python train.py --n_layer=18 --d_model=192 --n_head=3 --n_kv_head=1 --head_dim=64 --d_mlp=512 --vocab_size=8192 --activation="reglu" --norm="rmsnorm" --norm_place="pre" --norm_eps=1e-06 --positions="rope" --rope_base=10000.0 --rope_fraction=1.0 --qk_norm=true --attn_scale=0.146 --bias="none" --tie_embeddings="early" --parallel_block=false --extras=["local attention windows", "value embeddings", "hashed n-gram embeddings", "learned residual scales", "capped logits"] --init="normal" --init_std_qkv=0.0566 --init_std_o=0.00943 --init_std_up=0.0566 --init_std_down=0.00943 --optimizer="muon_variant" --lr=0.0171 --beta1=0.9 --weight_decay=0.0039 --lr_head=0.0149 --grad_clip=0.5 --warmup_steps=0 --schedule="wsd" --decay_fraction=1.0 --decay_shape="linear" --final_lr_fraction=0.0 --batch_tokens=32768 --seq_len=256 --doc_mask=true --train_tokens=505600000 --steps=15430 --dataset="wikipedia_en"
Each number is 500 + 50 x the weight over its row's rms, rounded and kept within 0 to 999. Layers, rows and columns count from 0. Numbers have three digits each. The size before them is the row's rms in percent of the matrix's.

# gate: layer 8 MLP gate, 512x192, rms 0.324, rows 175-241, columns 0-63
# up: layer 8 MLP up, 512x192, rms 0.34, rows 175-241, columns 0-63
# down: layer 8 MLP down (transposed), 512x192, rms 0.12, rows 175-240, columns 0-63
gate175 095:513487546518469449467456547563558476604562494433620548491417566467586530460529553485437407521457516565536510481474532480487480525546481480472458472532514578579488527468472506459460430570372465
up175 092:446553511508485504586493567540523454424533585508512512541516566479499506497579441491411504549448563492509491495496434540566522517485436432471443559532565564648433510506558598441489420597443470
down175 094:495484427482564506521463468531526494406580619551462511534475544409592526542511486576498507466461504494565419508464527532541420515533486449563454420537532544533487568482433467465446358568450497
gate176 092:456572508446446523494459528528461493532504514455415509483449567474475476434486510445567468513515539463603374521449502515494554658445493448489505430506532474551491463506474571525535448402471520
up176 092:400508440473536430557501531484492475479489492448523458545539508612556486494539525619506473521474406486482517525604490491486486497475514380491560464495474452530624500546541455546432448485436499
down176 096:354494450533478457599455528500493621470447573486424453481488547613594470503510499463397564457461446569556475506479515479439567472480480433406441570534476518481548493484580479468502491381480544
gate177 101:593484449474468505446419534496597476539494499434575513509580525481478476442428557496466457425412491476477516521490541433452520523408420450487620519548598467506431441502476448493528562460541381
up177 101:531485576488392466508489500491561616501457475482503545506538512544543466407427592545403483524492479530518466417557428508522377480394481530522590520493494522616526458529571483500441433507530520
down177 101:545529490565579496543555548590592547623417437521550397521604428494489513499545447516521420462565475428500533433497517554570438436465441579519493536406521506428553480484566479582477489476550471
gate178 089:558523572540534596464608494509393581458526546587553584522559482504573471535472431458501579422469471479547415370453522499448464525507505521451508533465513519577483581548593443434523473435497432
up178 093:466481494494492433509452431426501571475554480490485468474491455438519453479468561456434467425560525595548494621472511565489473569466503466505557433480519592462523532479398458471410518452425512
down178 091:551524514533479479425567558530527443378458513437439514509380435464468454429532430485483551545429514446434484507469458547498491417440517536520409507465473491527419444501493540489516523527526521
gate179 097:536509543465460561460527509478439488542550481469434518433406464425510568495612556477527507498500454515543509548519472520560515457417488516535473515535575493528443562549465485436550483497419473
up179 096:427508408474494511556514535604520476462492510618433571541498517474468375559528570513534541516520557507530543491459568453407436550545510537494482543489474560524420544515591462455515560584514524
down179 101:373494417463451487488442439570578487553472516521505461495539473536532397530436552501497525639437508468493482575393579505481601515561526529378400525472510488601591425580462514467488543441473487
gate180 096:469474478553495517499501563477519412481508447565469534524455545534483428580524467539591591492581583499491527446438578438433443503455451481391460497500383512543455465534521511423512487392488506
up180 096:490468511492441490521573476521444500573467541478518558515527530568605509485535531543508545464534479551529529414384477436534508509521427498453426463498420581549467530557529408419571430452549550
down180 094:491449535542566526527531551489519407604543440503469462568565419435485515490457484519474522462506425623471502512424525524545514525463505539432559489466541613502515514494605481473480448443512471
gate181 094:442546518447456403522542533605503520495527445541466595414513425475445387566489414434536487566520483443554457462502483532518556529492497465538463531551496533507376453410538543476492569437431551
up181 090:477498466440415319484519447549529541425532539536562523416437428554398495530528436531526595494580512419488545437588437584525530545479587470521509534517486508544415507477501526463508528408416509
down181 103:620522483557518386564582507489502518524574448554465575466479441469442531442423510501453521483500451422552517521457557539549473410554497484528445511484529489496483523503562414463421468482547477
gate182 088:496530474498503630518490504461534547441526404486560593554507423531499547506517513468543531409556527604526491513528463448575687479513455392387468554531481523500477499448515476523530528507495609
up182 086:569483559496479452503574446552530510495468456576481537493540501412534495460398441499521426545473458436444623532389520555495412549539499548542472487452439542420493521479446537604500503461479332
down182 089:492577581471411467479453467528492517464521416444461519393475540494581457572536486463405509522487469471548516511499531495476426597480537520514563507453479469530537454489384507525450485503478436
gate183 098:513607444457493492451473473576400449498541473445559436556478593507532538476620484461546511416574489410592466482442476470532481546513520469486434468492506501493459432556462490492555488419476535
up183 106:500439498447485403578400478427468463515459535492495534485418540636510593462418478451563494531459489529447510377547440441486510562534452468492437426505414427547582452489421462530542552550477429
down183 099:535533569454450522537547448416485469456500458538559480417459555581521525465487498378520426461463557529491570425585531540581509465510414443537526442448447422523557527469495530422474527492518432
gate184 101:559494461491565548515493455440489555495524496465420486502428457520521452524591505464462425414507501501487453586481529487483532541496493460464563533521498443588511453416475465555480603452527537
up184 101:487472503555538461435416512496585509420479439515455388561581480471466519439507492549538498566466486616449515598465519501559469518445483459549547412415513488512587469485453438501501510404513362
down184 097:491594506536637529440478500572585467466452555513499443588516557531510454479549493449395604507462499579488530586545466406446455499498473508475571413532441601611504505493534472528649465404503445
gate185 092:410492517475520476420555497574531513554454476549552484541448599527576456565421493453574514511547520393511540510423467470440583498537553562486511464485401628506532495499479500414563510605511529
up185 096:536483486535446530517451569472502432439438467486477510469529540512612598487430386527421523450341432491602493542481439466502504482510544450438510453541534428441456450405459454475592552557573602
down185 096:597451517484554483611490572494415522416517471411425539534531447476521574531481475466461545579447482480540556483588493508467395554499529509495373515531536484552488539483505547543498509458582557
gate186 114:485506590528553547469439470425534485447323367437488452540543448557546483518478502454467425559426466496524552542539400562414589479469526509407523440520520524508518503572421461483464415521504484
up186 104:516472413498539535537417449398442517464370538448464527485499496524512513494515583422542504490427489464462437529411508504549441496575517578456517610469456484464501435584566468443479434551492446
down186 099:525437509485536441435375502527491385494387499556525492565515444507590542528467501398547412565434443462428451457421443576457558556477527529442572510547416408430513503536578470520466480538495604
gate187 106:483512482501547443475435462432500514451543558509511503579497525519535493465474540398466557495477544477463501521415539545585505529471616453480535482481560475528455514493470399528581431504423559
up187 105:472453468386526527493552446361530513466644459455535378482411483524482531484453537450573507496412541435499522442512480581460502485472552404471454494556509535474430558481471523507435415510557503
down187 101:539585459518497507541536471437459508553437497504514519528576538633625489477511485466536590486497582459568509561511580509467499502494509445507451469508427669579558564486494602489494458508546538
gate188 096:481439538610472544483511458497536524423574527482385515534592550593425523496457539515491625533434617507533538573498476508391506478420427508509497493480530435496578530519588557501539479408451392
up188 093:535494546550530418490432430495406440538553473467445550586493512551465531504446607672530543502414491492525426482573493535494596526419498489475564459522471493472504483559669540552468446483471480
down188 094:469549527428497552541563599561501459486568621479502558580440498511511588467442432476476530410591577507567534509536507453524531621536363526532540505556529534481543481546469438393551475456501429
gate189 100:441473461486499637470468589539555453552446522451414428572643413544567448556479476501515425561479475544506585435496472508508459556491486460390456546454421528497456433469473506495472487512512417
up189 093:438489571449476515536515511488553582464534620457530464423564606389465479461524513459526450519494477481440530377564401529489514427527450526458464552560527538466586564456521492560539583557489518
down189 104:579444475470384464499544492477514479495605548440475524507418494493465525515520497611504527426509561473470564485523445476460538548498480484585554566517558480495507497566426539487577531529478544
gate190 104:479578425608456523504433465482483561504428532449484508584555523535496465509562430602572514555509467484524538403511556449444497431492483528545485465479503385477563510540534492490421450469491483
up190 099:507429573377612531475459510441481545501473491461508490425451527506368525506494546484476524494471541433466423511498495528503583603530548498452460554535482539509478475519464467473516549609557604
down190 096:416577524460562519467395414573567497551465543472464444542519498524476466507431457579466530482497476524486541486518537399487503524458469555480493450465545490541489470529498464519581530503573457
gate191 105:467527516504604508550522449565563562532585519522403552539512552528388516469536521445580402667486500491477456484557511470612563530499496539541509512592473520540487475572535524514520470581487489
up191 103:489520516536494387397447500508414486447512569483411546457503522450598504421559505424454557486492477467490523456438518472540409423539458455452461464389474499521533484547426431489508417525466410
down191 101:468424511425560425459508454465436498540544475494559561463522483469580590458547526512415556532475419497411519492540438537432425468516499501514532518544528489447546533545501486488456575522418555
gate192 109:439516511610523536471492603587528580525506533448518558491522420538555477524428542573405510539541617488495513481517481483553479475635609508586538391487542491523480405512506565517417458494542384
up192 097:544452560466503439528454446500474516565477534535485528399480476571527486424458307565492533477563526471479577444403467515513569474506467537525475460430451468527558623411480495559483431494561495
down192 102:493403502469423463476536415507583482473536439468449482493543466524515524564541500411561454375522535578495537479479487479506530502575442414469516507472535426468577550568506393451482572504523446
gate193 095:462474493520459498438517592469511557469477391544511548424473555473587508519506558567508378530555495544526527495473552472544530528467545589478492435488479412542462515607490625478515505377518507
up193 099:461488443424492468457487426550472414427504480500431507439553543562507486484461461547472543502455509561549438449501523520376482489462515538435446479562453379506544516501555508502412493483454505
down193 097:501546527577515501527538485459528411472508504583447493474496492486601468486518519500508411504474507540544517490467460476515510555493558547592383443483539554597421502449545525515469550451512514
gate194 110:601506479455479505414510525503560474454521552513455518479508503571526424511427496470489469487541410481485549428600496564454485527484420443421515477547470449457513469474478569431564497527478490
up194 100:427542505434469477528571521529524536597483559577516480427511480441595523484534556539522586576476520568403522499464492505628552464511496534375449551454455491470502539434524458484458532500505522
down194 108:423491510462417575564558557537532526520598430537483445496536488454514487472554518547505480523505525581486611490475472565561528551484562465402513522518512566515483451540435476610536541477521515
gate195 096:403543481494399462495466515611451526452589468492540562500560502519474606576519476463549515529510532487550456461447461498521577462577516555511491493411552453504499487473484431602482509538477526
up195 099:595369524478550512536517479385563409490468508489506447493476503494515405381459540555495512521497487450448513590551531485450472519498419447541479513514529565475519402545521511594489404388473501
down195 099:536486572480454522475406483479456541517518551554467522541516482522520449499544568436523483403462426453520392490569545499467528562492429437443509463488466535482458476538543496422496580558466480
gate196 101:476515478438460477482508506450552516555502440462461555553527541553597470563485514504465540481595461499502437522435548577519470488543517529515451398481573486581486440536468471419460536528523466
up196 099:483525466419494438463524530522481443621505531461499510559557535547497463483460517502443488500458518468505438555443440551453540484505478496442554497451622430526507493444507535420537568495510432
down196 101:542571469532555424506476443491478479562480496418533488586514492438513416475547494482380479573478415465536410552472544496529520516491550447587488492521510456539424539462523497502513560425554394
gate197 106:537517538442513654515486490514563554561466398457426538521527472553487540540516513463548540538458447492553556544515481405500515504546531492501506498574513572543551532484476517519546515508496495
up197 102:464491467397459415554395463581526482517580568425503410606522464391485501488527578486586466607528536474510525510443566460431510449555457420512508563467450518495478500477517471516513521575508484
down197 103:503546495463514563569522478608419476528607481560474608534435521545500435521535506507516574533453486473572463500476526537580501437479517557475502369533512454507473484530501575475547499459467576
gate198 102:393485489466441464426442502512510472424540454555522468514497500453540445444515520547552372423545527468521554466452543366526634406520585542539431424480522584554544605494530539495495531496436545
up198 101:563509558479549574411482551436532459581454468499507509455635507516534484514485567481484530621487463517514515626557483615572510516409514526473469552458477467590501485505520511525476485515599491
down198 102:489478581503407565592513452582463483497482527480495540483582516562604468567546506428478413549509534502497578524519473478414516564534524552418511510526481469545566510486548467449509573505552537
gate199 100:473528578498524528519459517503459500518581533446476529530447495616533487517426506563512411523479582512493537479463437636601514474497460480434630482429553502532570523589478522515508532377507559
up199 098:555325535411492482436478534542516460454604443406519445543535495527458603531404586460553500524468550498449477433561578480498493538542530435535471495453471549460497422377573454456458526450439535
down199 100:464591551537513514588533514515539479509522396407490512437505476526546477491550436564479581517554460514504538495510432480605474541477542495551425491499500525551568507602477512574512552490490410
gate200 107:536511503479486471521488488531420529481466484470548557439554467560487552500520530478477429528436497458523512505426495505460529524450488556396553537469443518564515494423543442532495479502457612
up200 104:485467541498466536498473543461568495493514417564564528456489552439526441601495481527423494513549529357540469481588462448520475468501517464557459440521499435417464457462475478484531558552554426
down200 109:501460475502454574454471482487477587484503374555586524554502493377548564436505501540448485510514415443446477480512394484464491450560505501583429466563574494567526525432441492457452533467534468
gate201 103:510491363519616494435518570567465509542460482441397627446610468434455587461464522574427599532480482481432462420448536487523491487407416522499518503454553477480527493549421437549493478528523516
up201 100:459497572482510475534470468581489457528496513489532514534434505487526586473502538461508472573474485462551492458482499509442601511465448486503606462467460524476558410414465554490487515545638601
down201 101:506488515574465532597420482547507449477480616517446512565533500533479564482493526480428543511448541455502540595569531568422437580515508454483517549592454480565432559495476544485492478528532479
gate202 111:559580503520544447495551468499585342491506427581533553529500495506523498530475538460562449490433592404416580511503475461488461535550559512546503408492456549555547483539498421481513530547465509
up202 111:387426436412506502572574489525471619513495493506502555489464589456501489482516477512419539514540489523620492496528502526484506504429460505444444540511492464551441438494574486417532518489489538
down202 104:474492539546418494495381478473459559565487523485427419445502580480532423548507534475470623419519534623476532528589500529542526424443521461489439506449569501561423459480488596445550475406560525
gate203 109:460520486478500436405483577483407586447454538587518535570475471583546461424470478470469510500517566548467513536447478509468527453473482500499523495575540457621508500504413555386553482426544439
up203 106:551482479491491498479488524456531427418538433434443449536500486507543551410483530549508606515505456515546509443530470575481477512392563455519502427487483538477591510500558505555378507502455515
down203 108:550521481441451440531398504551573403492528477432475482511531426464457518494484449450519430473501495525499469517467516473484565521432444461527441556506393454496493483421518470476456395552487619
gate204 094:506485458602486444411485553502476597480518504457515549457581450418518545490566552493460494489393533475477493464455557471472499427407464591497582476509489543490508370487477539543448507516503502
up204 090:425448483519443501519443464470579480429528506552506397489469527603459529376470474535503502538630500492535491523518484518524544496565440475417378562534554521506433535424487490443520467389422518
down204 098:445428515517457528510414485500466500483594478534506456505434482541511477491397525460431534489585510496571513528510462444546548534536442527497538570419569500564495556465447451539413451463481595
gate205 102:537460548562477511560499465549487486483537618467582535457486557507491595438441594566474429549455487450446529499457519522487511540473405456452484455511531537466502459544465491512528614447496414
up205 101:536457422456486527428539604584524521465452474457454458491445531549531451474555507450495458423519374492482567478548583537458512514464537514394446520475487543565439526578414468555507552470545488
down205 092:461524547617561472540491473518460464529548545428488504508488467431474441525512520468414587485587453495461420452452457482533451515532491551583434483532507510498491465555491489579481448510503500
gate206 101:441527557537488517427449511468426482411545443547515418451501498419548491550454491456491561491523575580471464556555537470616549407366503523587365458461538497522509480531449507546475493528472388
up206 095:493498583494507428464506457479543549433528529479516533443487463540445493485498485537499469442422455548469549507436474553525581536573504517492569467535430490503482528453508600505483548391574493
down206 098:489484480500433516557507448508488620541482545475471507544427592546521441464562464510595501554545487486451492473538583496462511471460558566528629479432426521444540504465508606561509450583488580
gate207 108:524512489431414496507461479447484512592537542492465464467578625524546452505521500570600506551542447457564588523493506456552534503473527455483527518447516487514402503477461422593466537421484639
up207 105:478561448497488588493492467602559583513542535436446452480565552447502512484530489518501616462576551486548494565446428526480579456553376466447481519510463459483443504505517508525494552501432547
down207 100:538451502449513471485436559447502570415506574471507534501537479474513471477508537502478582507537529534386578416492467501546483505515455450461596508542460497489449512455534495490547526494468537
gate208 108:502504523517488545479497444479573532608465462471456470546545434528558502561364462433485522598475317548496568424449453527516546477549500497537430488495529473445510559484493544472510551510499432
up208 100:526566554509503509476430463494507600569522467418505515576532508562509518444401530452547549530579372505504494566543469445501501465494419471566553473483381508460429495448465441495565506507533450
down208 103:577330434590565569513501565548533509638476414472466501531474498443421519526421495441466502508471390469470509444466380426544511475473516551518443463496490570457422436493535476563541565519456522
gate209 098:419451493408531543454474562478500485511589527553548510404427551423570560503506484473494481513519528539413612533518518468555536503433518487522473526555443507420428542486533480510545504516437442
up209 099:475506582529540359517513444496527471533419547424503508512476489571401418563497476514558513657483485456495445516482397495519407507504407462598514565316402580542532497499530481502527440504540507
down209 102:480440600474438466460496563467449596443495582436464430457517493480475550438515486434486392405444620458493576564577559478532381500441556425467535499595470476486492531552503491413564556475468519
gate210 103:437499478460434500529624544435587450429518477466526476461543553549535393470531455438493436493515535527372555478449516476548479492578494573449479522497609508445472515468480564664556520378498530
up210 099:490528544425491457482480535477484614522453616477539534505525487549530486481562608442441509486477563617485534460525504429602491457440500494507466474429518463513476564470469499567541442464485559
down210 093:475454519560443394550467499435563470489491438483482437525492543514565492524541450538548569567447465476469494477413494533573428541470513537572584536491435537404487502520533514428508487468537489
gate211 105:490557577436592538486483398554429536566444495532476546458560479459511457525446450466531564588439348524516561386447525544577484442413573534579567480425579475576456510472427565565516513468536523
up211 102:536422512472441486456530565428630496511590535442579453602492523567482457509520471593424513471518582480470437600535445431468493556599481479467453445589464482435545491491609458477445468494502479
down211 099:521525504540445543516510376524537515411638449400557528498515456512503581516442484504588487486556517480546495536582515509461478460524528593523509498485485532486515469578453452474514570602523513
gate212 107:441589525391544536519506525509635499464509488464568556517519496468462471522441587482453547429558519446470545452472431424424505475494455389463534446537424479450525450384608507538452410476450451
up212 096:489548385428460512548464513473522507486472473499386551465538467458512406500443550450473501434484580508475520516422472386503472500429449415465538520537510454468534415403531521581488410538471536
down212 107:462512390432492503573530530507581557471479498448506574485470529501519513439460459475460509512457424519464514492504441530474501526502483554453554511522582481491498557544552509465520561562509494
gate213 107:399457635537484440592452548506470397414490502536602588501424549620524401564456568498471476467449429556505590447545443520504538528583482512506445508516567496473485485510477429444493508442517558
up213 096:535485474407454485399471597549482523471470498484494488523412487485525515457473535488519512485523477537535533552431427520492435550463492563549459432515513600492421459477435491452454469393517546
down213 101:526472464503502514592444505554485424501471403479476559554479448504519474467506432510497528455496457575549523528445481522611515540480430549549451586561536514419556513542509573471497461472505576
gate214 115:570599543483541625421584529453506539460498492526431549538485434541506528424561489427488473566578505472612487482512528522545553443466499561464525440416545558579462518496452474506460410507539518
up214 107:515502433486574522506529533575542507409589470585510536552558523507455549451498545466484480587500555513485484486521530432475472585504493554483504457443506482571534370438580416507443532406600545
down214 100:545528484510586556508521535525539534440484475496370520532431511489581505534457523491416555526512507521612451480480542497542517438495486549470525523524559551592513500513455461478417521427487511
gate215 075:453480580561572445538502445503499491517408507527501493525574413587520489516431561557491462567525509559431487413463469482550516442431494594615400547624548433543514517573515561515461455502500463
up215 077:490500605524388491547435496566486517427490495523601472500427514547541517420515449614506503507541530497591493439483492525570427699582425516430466497498542452533511426456533500523448565534519602
down215 079:548465455500576487568550576512480480444450386455533493494535442486507339528483521499462487559427555517440501434556587486492510509545533494411491529518495403567583475531498507575563478571461518
gate216 085:454556491517497566491443513462476476518473427535510477501563517509426516516568434508495496426509418524554590439438482528447490525523467499494466502451494453433533427535466537462496461415574547
up216 090:576567554585574475489589461501476506362484561536482448523454492456492529521462507568573605532470457502486504507484537503484496505419564516500555532562430563483547509536601414550515507569446510
down216 094:403440482512483573496492525602474499581558492419534492526519405518408441533487432431464502476580546501482491497541428546506514443459474328580477562508530544555507472520482557514478501544370442
gate217 106:509498482494526553370450551508527473415494494492514503593522498400544419543498517425484336491510522460497562519448594422601519432452561419467605596574544615533454444491446564492492556555400489
up217 103:525559444445474535546480573539454469467519505502403603474564478522572527491501502450523607465541437509559469487603464465449461509492324527525469374535413491466559503492489510563439491434580487
down217 111:409499491507456618551577596528495465477458484504393524527513455569579559429510542581499613482488480547520477478575352408543431457487533491434490439493533577487540570554536503557481425439553446
gate218 101:485536379457516505493444515535495514543492484459507392538509483402570431564470467494557508507483445479495416481515522592601582544602438458499492575424398521557506460466419592373536479489520490
up218 110:491519433410493440417505475549494478427499446572420485451460523493582400569477537486555491530462495479489516428544534546534535482518436414465511584455486563521542557467442547495533424452452518
down218 111:414477475514490486459605456585513498539529458502516468460438558441529431526527636480501490499519493435510494541462521538475546499493472449400459449360449430478515621567445588501449446553503582
gate219 091:469525641489533591642516460545571495545395592499507525523519488454549454563502494460460515401419555523539537412405483550508415488413528458627512513462419504496462520499462485427499507514485471
up219 089:533566551615531595498455544506616540452464477485501499460512432467484471516513517538514543480457462479531573435501485526492499596418441473500525562489478488408514429496527520469549558597454555
down219 089:509517414561471471431531583383545451506553540493474469561513484462496510496561485527513429513551451501499554472477400377542507456602540526467494444550550491523503464538415421558495528451435479
gate220 082:558462487512492491442479572564491456560620398492489577454511435480480547517576501432512415484444408561563491466544510545529568498501527553436472527434508430507385563484483456531465460535512536
up220 085:515511491517568483540519515506495561530507533541508527517586547514497497482497543449447474424596459641421485548517500440544498527483446441485611576515507490497509487487511520525496477416510516
down220 086:471531503499628429470523488588501510506554447506515469530469535443493494582458523538501419462528538507445504468419471515563418553570532493641485481490538537446507546425596538449444570453540479
gate221 098:513520501480483528416508503477482473520519511492597509545527469513394510511495507485485487528484476512408472478432531574515519499363498443580552481519552536425548522587406534506569524513538538
up221 090:530481476519519504537476453541516414536471459433503502455474461465455506542455522609492484492555519570509543509542508508385536353575484545448446396418437412558530489453598419488531448502433405
down221 098:501530514514484434515490479567523433461502524548534547497467394554590462576420563504524608565436475483485534474475508506393427388547565516461413450482500476523512584465416513532515448383526560
gate222 109:470491498493493485525451511465521553508446485580513522455491466481556618510460490433494528450423477455464489491517540533456560594468423403424428482549516426524508460449459451487440546506470425
up222 107:557512454502470422566497444386505507529513500430511495581456378473530549617463422498540478481449502511435413433524444479522549502504427460468483441538542547612459425425491518509404515450556502
down222 108:485487423507516578550515441509462458459509518476469456462499530557390540552489477514581486562535560519562521536439490616500490533520463508457495433482609458452539479559459428512505474553475523
gate223 096:559469523496450461456527475520528462486429480483539636521526515480498513531381563519428512450515458504463454531518412485549468533532444531443532437597444507435551462454512505447530512529538407
up223 099:508534469429429524602568502519495432435441464478473586549528563442576523398487527516469502433517485516536499488435554511550457504508364569513519451600550413502479453555467475446430461519583416
down223 098:590516518425566449528602461494450381498446542421477437494583561398547363519467539452383542526525537538517600429522531476453504451543519515519519469512498528509555485531456548552490494460507506
gate224 105:518522560459451494538493450463472485575556533466484538550547526470553555520378553494485450558530519496446531447462512511500412546395557600442492454426524487475499447488381421491493482511446530
up224 101:545566548469489535547480482459497451541486495415505616503536556518576600518473526466472458509498578504455529382409503609503430553476607453455508517348511491506479471464394505420569571577501536
down224 106:518463471504515499589463477503511448493592476505555445490513583530564511511372517445476480529502503396552444487453503379563450535524539527474545472515640529547479531501412578489516453478474462
gate225 101:463538542438412519533399411521415490536513512498523516534499537440431412543558506431470451446477491445520465539542458525507490485427501554543441495534491483636444535394491563511489462449492387
up225 091:545504509565434517484459550591504414465463534522511461521495587429372485552540541527502473372514458487481481502565485553481537532456447450442585446526421499568401521398507479487569533426523497
down225 103:485454475542487416508542600588584469533438434453533473503449505414491539490655442628535511534583572519564539483477460494491549512473483513540528504558522533536441457443484473496504498476559420
gate226 103:468477450509502540402516518465422627485552517528472479475493413541473526466420654468487594463532477446504528438499504456569502425473553477455506492539512509495541435463467550518470448518581483
up226 090:466539445465434382484540442609475496410545526562515472506515380509559557537472449535484503447408353468540533463533460524535563570510562531486580473498513598436523499484405387602582526572607525
down226 096:395452361515459492486498545532526466521439559650487510464466553510441503513537456550501481459467496462577535430540548494487545509512510516447502452549462594523488506563450496451475520582497529
gate227 098:564491495515384537474519507526503504494488502504528553477438594525581553525489606557577516487565570534482512585596625494456476497421469512468448566421512493468555439489502501501464544491531370
up227 095:523619447387521483477403454478535527501573519560410493463469497528548545515454484527492571551511500487422548540470568435503444529459460547502515549431487458458527479484427434472466449532560450
down227 099:509440432481420486484559556485499521490553489532478504481514537448576539462495508554602425549518553459445513549550434525522608540484523608621502517466514440490487602443521461516564481577579477
gate228 111:495486477431467567485447564518501506491522526446558507518588514545465456513511618537495452519520501439475549420479449435439410510513548455563523406545470416554482423451527507589454468572461431
up228 104:449447557510558527545573541520453453429500526422451504527557498508442469479517457527477509451534554472538549527553428553511494439461538545554521475430509481428495546537537522502419544458453583
down228 096:493491471493425568530586643487517512524441530454559416508503526457585435530549515438394508627576555582538610489640502506471503483540508435522500525446523492587527525514479516516517538500546465
gate229 099:450516601505394502498529553592422552442430474541522467548514516502525487514477474530535558501556477518590382460517536443557444483527558379521559499524527536347418489370473519517560378525495501
up229 097:491546524525516474488532525428529444496592598517468482489507501489502428509493516483509463597435566564450467544482522516421438405455466574468468469508489445570599491553590454537362548548551495
down229 098:475512465501521464559430408462473372553520476519486540419547459528501525473474489434484588406468460569552483502483599480519544449498459586423432523407454418512521474547483512588476550459569462
gate230 108:454551499470525523472461477324498500424537409550410507527538460482506476555488539421491511486508510561519544451544432446544557492538492479482550532471503641489500579516468488522622528495375555
up230 097:517468554429497503491528532540509473515467614534426514488571541591515596485510548466524433518542499439496510521396496557507447481468573559454499483526425510454511517646493521541491562521542520
down230 098:557383579477465466487510439582492590481579481563496475492588499509507555472543505491518543426459438507424508426489431560457445504504575573546558470453531536455556433508535553477444533579595608
gate231 110:435571448598492451434525471560516576482479518469542522586449498627528518615433559480540459497446542598500454532535448504463530500474503491518489466529494453491588483516432468493523464559449444
up231 109:430502554522464398515532476550445482443523492491569461548487544545627408500453603482547459480425572507507666507565504421441576501531583471528485479502461495432488409517526458566535460474480511
down231 112:573553478487537497556481535529433583511539517538564360441464526474526412573495529541465487478503554541539553482560570531448431480441563488469540531477471529412534445607526534557566450468518457
gate232 103:487589586519524494515487573545630530488550473471520570507405499504513512518554474499561507479548441480515443498476402543465526572556522566501532566390432464501506473472451440527573400466449523
up232 096:490549507519494528530454645427569464507521500468475435484510555401491530464474539517565451579411509564462458542496476547453534501510554412489497574497547387460497457435465461455525539469563519
down232 097:555462466504439493458524489527545500424499538541512416503476506382586445467487490508483426428419510536442532492422530522465552566590588447468489528594537556474467562481519451511387482549550454
gate233 101:467546627523509525490446495454559552561519490457482457469348526500519518502499620495544524441505493513510513488537541483612469526485510608597414443434416473494602540458574494540585403457447457
up233 098:502373378446573572509463521423445403435483482612414480480597507520541472475472465504509490584484549481398543439555524514472586489439584445466501536537579499524511517569499496522515519489560483
down233 096:426579516537536590423530484589386496477492464523441487610444537550458511571419561560450411486442398458478470521505470545540483500369548508492484556493440416497522416568433440530470428477501493
gate234 104:430527436594499513539465508556471556483535532456484475571559509510492506536487519555487606525399449440514420577576541499445441473527441520470546525399559500519540571524401565575580485414527494
up234 103:444488539407512453498454526455514534487536494415584479495440512478391491513472470489454392435532484527503533476388521550495498392500563404459498479562538491476507441552427446451539484597505483
down234 097:589504474532457430478481458524386452534523480567536567463550422576463524477523516426529482468544588537447470529455443527538470441437433638548572495568473557472501481482448468460429482569523529
gate235 096:495502471488545477461593552573528613541485424467559507505530469467595572519394458475576474476475532547440560418568440418505546437565576428550492573419591508464504481484509562528480493475488599
up235 099:544403494449435544511436529448536474485602507489465484450603544553564511475508559530614524602453553474482536558545543499546552445490559550559507455411494544496519419492578566590485537511490525
down235 095:495371455547583524598499398469475546470526488448474553531546580520476507477529475625509476437470508433463461433553557513533471427578532487508453458457538479460584466513527543572512457519415555
gate236 098:428548480518576513465592480556508363485401510523509503455447475358469546539515467487417529474497556505546520541432465498501470469564442482464540561452460610528486416436541592477520544512522463
up236 097:544433490526424550536514566466489587438443528518494480530540474497467515470539487512631466519502509582476556460524519495537562540492580440427513444543422470493520561589515544570479501467469568
down236 096:584590511485394515560580485500524620528502554408483499479550450569611494448557559478506551553496522491500462447440593445557473515593593482464563502511583449606516489477454548437464527508420507
gate237 092:516514423514442423497503449448572496511509535440466623472569488519496399443537467523500470493479445512520486428452455498403522500495516463483536342522454466480392576539553571482510597585537482
up237 093:580421492510435500553561496488456491489490545654561513535496432504489581513506568455384531526515529502544445598584468534482470593564478537515611578503518555454569450425460494478387410427493436
down237 093:442526562421529581560601490501484480505472498481462524457485523499560626594537520494514467468495534583454509569572522465496488462515592528526531580538500525519493446521440515453466484535486449
gate238 090:508594493522530586495487578567541523531510518447517495473486550471475447541512451465502494480579561446561482494493471455469568432508479447520406497417597566506410477423462565480456465547516551
up238 094:453598482479585539526465480532501521553603505465444477468498494593530510449477485430555528478439435523528471513527505528617416519505488517470598575512498496546528555445489505547526538579492428
down238 090:392453515537314587475462472575457633489538535503586458545513550425519420587529479551483527441527431568484554449463498520521613549494490519529507554447484522567499517489453573513520498630473616
gate239 104:518579551497439502466439379440541462502422493451527529388492539492414494521474467523498564493495495549532455522520441569479519538485486538571496521466536392548525551473455516423464505514488518
up239 100:550520553407465442487503630438522427534487452455405496448501480529473544447427545462488408564483503565547584533523437582500627475513594532420451483518387468540486480456544532538563454506470532
down239 102:467491528464421457489425483410504526429380600417481500434452487438484499480442498519537527474546544481536466495462495579450473514499475556483522484544432584535431503507472530528343421514499529
gate240 100:491433481433574513449517509473518435511410489387466465589590429545460564470487499553491443494431618531493509484560495422397449510478461505430513551518435525442424565477500466489509476539486537
up240 092:438549550466467447409539512560507504495543468475492514446501510481497506472537463482521463503506563497504583520457444431382529516466548502527481532518516555507548537465530549516554467468495542
down240 098:443499480529408411467362474526460465516485526453577529583469525481494548494471503459535422451541532512496467528409488465523500536548475531515486483578381612547534565464553533521471585490505363
gate241 100:470490490480564407478452442486448502516460509447507446484389521531514474454471558567552474519599538533510478612458432559518485466527417463531509488578512478594463504567430521535496558479527490
up241 094:555539451566483493491448392570437582460463465570501472500475496605415568538439461518556518494516432598529476531475488481613522505486519481548447500597509408569460468577537577546518549477535463